Each number is 500 + 25 x the weight over its row's rms, rounded and kept within 0 to 999. Layers, rows and columns count from 0. Numbers have three digits each. The size before them is the row's rms in percent of the matrix's.

# layer 2 MLP down, 96x384, rms 0.179, rows 0-95, columns 352-383
097:475532506497522486499513470479508525520497511518502534514508502527485500477477516493528499498455
093:501517500471516532518474532525472519538519496509502475515491507500498509458505475490487531519496
096:518503447510544501495510500515567489498494504503433498437484465454498488512482500515484429540480
096:477504520444511494566470511522460522486454499540482468474518487467532524472476507493481506469491
099:529544438522434458482514512506495465563521511527489532505536575493527473509476552508497503495491
105:476526487515509481489463515506502511510511505496444517507512437479503493437452470500497522491518
115:517484498526505507504488502498517541518476460488535506448498471476446551484487466502476472481512
101:476516484488523469491534491491536483519532536529495511475494441500491516498539493493491496516443
099:496502485497520521499500451482566497462481502500521514502527481527495530503467497552525490508509
097:478494520479516521467490487489469508452498490493514495508473516483521562482500477479463488562515
099:527475468468485498527477519469474485481511480513467529535468475493515479505485547506492483519517
089:455515512484516497493502507531473533501487449479512482490503512487507459500514536464479483481456
099:506537523485502499488484483488489470512525487498528502513509517554517478482491485467491507508500
105:509542487493523463474508501467498465482527474511535479507498520479493515512508530507494504541504
106:506480457550527497474491508494474475517507472498470494527529493501514531497484498494475487506472
103:478482495508521502511517519495525520515504509547482510484503526523505454491475464479474497497511
100:463500499486480458511501494488552486497503470525548507492515518492510498500470516510537500501515
094:494502527491486434513445490472520514491519503527491492455486499516476577482521544504504467528484
106:537487508495505509528501514483530470528525556567521518494476481448480521535500527524507493530473
089:527493528491506491539507485493528491504494533498476496489477550508495513502475445512525483471531
095:514468525519542506505509502491529486498517484514464483502479542537519499526550497476487465495448
103:508497512484488509541491516485493513484501519483482525458507498541514459501459528477508494486531
101:494480519509507510512521446456480561550506506501487510519494472493541482528479518473508498518504
101:510495527507528534527486525455496511497530493492487475481532507483523487488503509489508500519521
107:507511461513513484516522480561492428502514465495521494526467517514442469472515537498482485504493
092:548453480523477488506507471500568526510529493509480504496495529512530496509498499500535521494504
099:518504544454515452517513540496546540498523510515519509487518541501504533464414488483541466513517
106:488489522473478491512478490476500491527534506520484498488454501517561428505467504453499487482500
094:494528512505520501472512455509484527531452519469534510508542540489510462497518500461463494536488
085:557521530497499520478463504506506512482495521521497524474473503544528490473478466505516534474501
095:479488521476506488515466505472522523519549498453463463487542464546484504495533483485526504491492
091:479557507503513512528491478476537521514490497513477476477489485513505448537512492516564432496492
086:495461516493514503492506493481540497544500493504501464468550491470488506507496492496509478520474
090:478491461451502525518476524506502525469513472503521478501516480483514520500515501507525524512462
100:477498463514505504505491540475487526542470451515523526510499508479520523505460536530493535483477
096:449507525509513485497477500484500468507530532507453476517519508529500482525580507506480470539490
097:477473482475487492493501517528526523520514472472438536556521490523487473485506537487469503481472
102:491478441502488523483494521537467508478498506535468517535484511520501487482594460484421492494485
104:515492518480514491558511511520530489522497537495592517460486519485502529487534519441484493489485
094:526550506503475503542486491508505504520471519451455517488480541489492483523457509527521496497478
101:507531483491489478459495483502473496483471466512468507525474498494496527515445516497460480512506
108:489492551496490491503507522500488475564447492515568468507472473457516533512532517489503451491494
095:461472495474514514508521496499480510463472528473520515481517495466468508473518556473504457484518
111:502494484508501508502483507536435481499536487493504516506521498540544478475450499472467502494516
111:475493486503472498527501514468508449536502495494497473497524534556454524499512531503493495531448
100:546502551488496508498533539515486476501533501530500503473484536502508523528472539486502494495480
099:486486527490473482507435463491483473470465471487463490514505533532481489478555509519476474495516
101:522458521496500542514461520494490535471527502529499450465501515517510465505466522480500495512471
100:485531513500502482527504507462487523475476522522511498480477524530508518479487510484486496486520
098:500501462488506482533524489508464474475521505496457528524499534520515457482528536490510474505526
105:532511495505512460490530487524498456468492463499494506483513515528444467503508462511465491490469
098:499537464482528502482491499492497476533512490479475494518495507476495519507500525485529492526518
098:528535552501496523493519474491543479501501460515474546491505463504505509486417494444499501490495
098:450505520530509484493493529497477491496520542520501480517472488523513531461515500482467469477484
098:550489522486501481485536515490504511493518512495497507508529509515463475514474510454495476521485
107:467501523517467503479487467458520484509469539512551490516488528483477498456470523489499491496485
108:535538517502507495489494488509550523512478524519485472464487516430495509497448520527511512467502
104:490507500518513465478540515484509509507518491556453530559461529545524486472552566488542516481481
103:493483506506492531518481512539500509512503515445462474489505495472508459488520489525475482490470
097:519539467469509518501514457476526521516537504483481466466530466531439555523554520448502507498495
102:466503529535467535526480503493461498504516494507466502539535464482474529471540504478484491510522
093:494485509520511549516524488464514497449489497509505469514505553514486505484538531525499486520504
097:455482507541529487567537496491476529510494487517454476468530461488493507545493519471468512542481
098:490506519511524479500506498520471512503505439456483494485524485442468453505412490510488506546509
104:524535504484461491471528516490470516501538531496507473475529489487477508479482501528508514486509
089:508523451509524518500461493546482478490547524514482528505521528481488482515471505528464484530493
097:516498464486476493568486525514467479499499485510545505522484484501514476495543494528477530445473
106:523468474487500530496524461502532492507468508514485489466532461493476498490499512501467496507461
089:517503501501493496532523510510471512501499492466514518500493461497460459502472539563473510519475
105:495504461502481514515521502494482484521436505470514533495554486478483531546477508489460486515501
100:488466512495518503517498523501490564537492506506493526515514492491502457491478502524476488479489
098:493535483513481495482502472534499541545507534522471534492478503472509501496504522523577485467516
101:451469512512502497505526477479497484512501499487485505547503501465519450519511503494492512525486
105:533473487498517503511469475489488503495462490511508498473502499482476516499537518480509487505493
101:491495526480498484459541491491479511498515527498506476490518506518480502453548507477495462491482
103:517512543493519467537494469514528495457486488500458498484525531491500556514493489542523493500532
091:461520469478460498502502508456498463517546471509490481517498489466487499507479483517501511528501
111:531512522481489508494473522484532544526476521511522506499489488437516566458478490463519454493521
102:557491555498518488518495466513504487489500506485508446454485491510464486513529521510510461484509
098:510494514488511500523476445463469493492482547525528451500517501466525552496480459520456504521472
099:484490493482490516544506529511459473511502479511482504468500466519527500510543536481511461475539
088:510482483506511486494535518505494493525515516467516530518476486495525479466483513509529509512539
107:489503469510523530476506547500518487472507514515523490507488497501504524475554515528484486498489
098:468474441522508516514464522516469540462488518478459505512494522494471496514452473510476526531532
104:517518466503487513481528531537455486512505516542502499515511457501508516478512516489478490501520
101:491502498468518525476502478528506527482475530498535540479495538517512476496539482467506485516502
113:456498487493469510500514482502477479456518463498498501510491477434489520482539496478468570529505
103:560529498487454520510494469511485508535537551522473529474507482500514499501514490472507479493526
093:526450486500537492515467460518485502497453543533518535472501488479466510494455504486547498539501
098:545487513492527470481497480503500493495525493524496471510460529513529480509529565490521505483516
098:512502541512490512510490489501507494507499519465549478471514477450511536520507483510498506515459
107:475545549498502474474472514469512515486498519473515494511474552514520535472488513479489494530496
108:485532543470510513476500499467506511496530543504479481493519544478476488502434505505546494473521
111:479525472500507488474467481487500432473554466518477489514491554510490475502501508516505534478510
100:522512515486525487499545513458524451487459513504547494476475458481494517489494502484513465473451
100:532454475552475501486509527479501496517522517575503526479483487446487497490495494515510507504525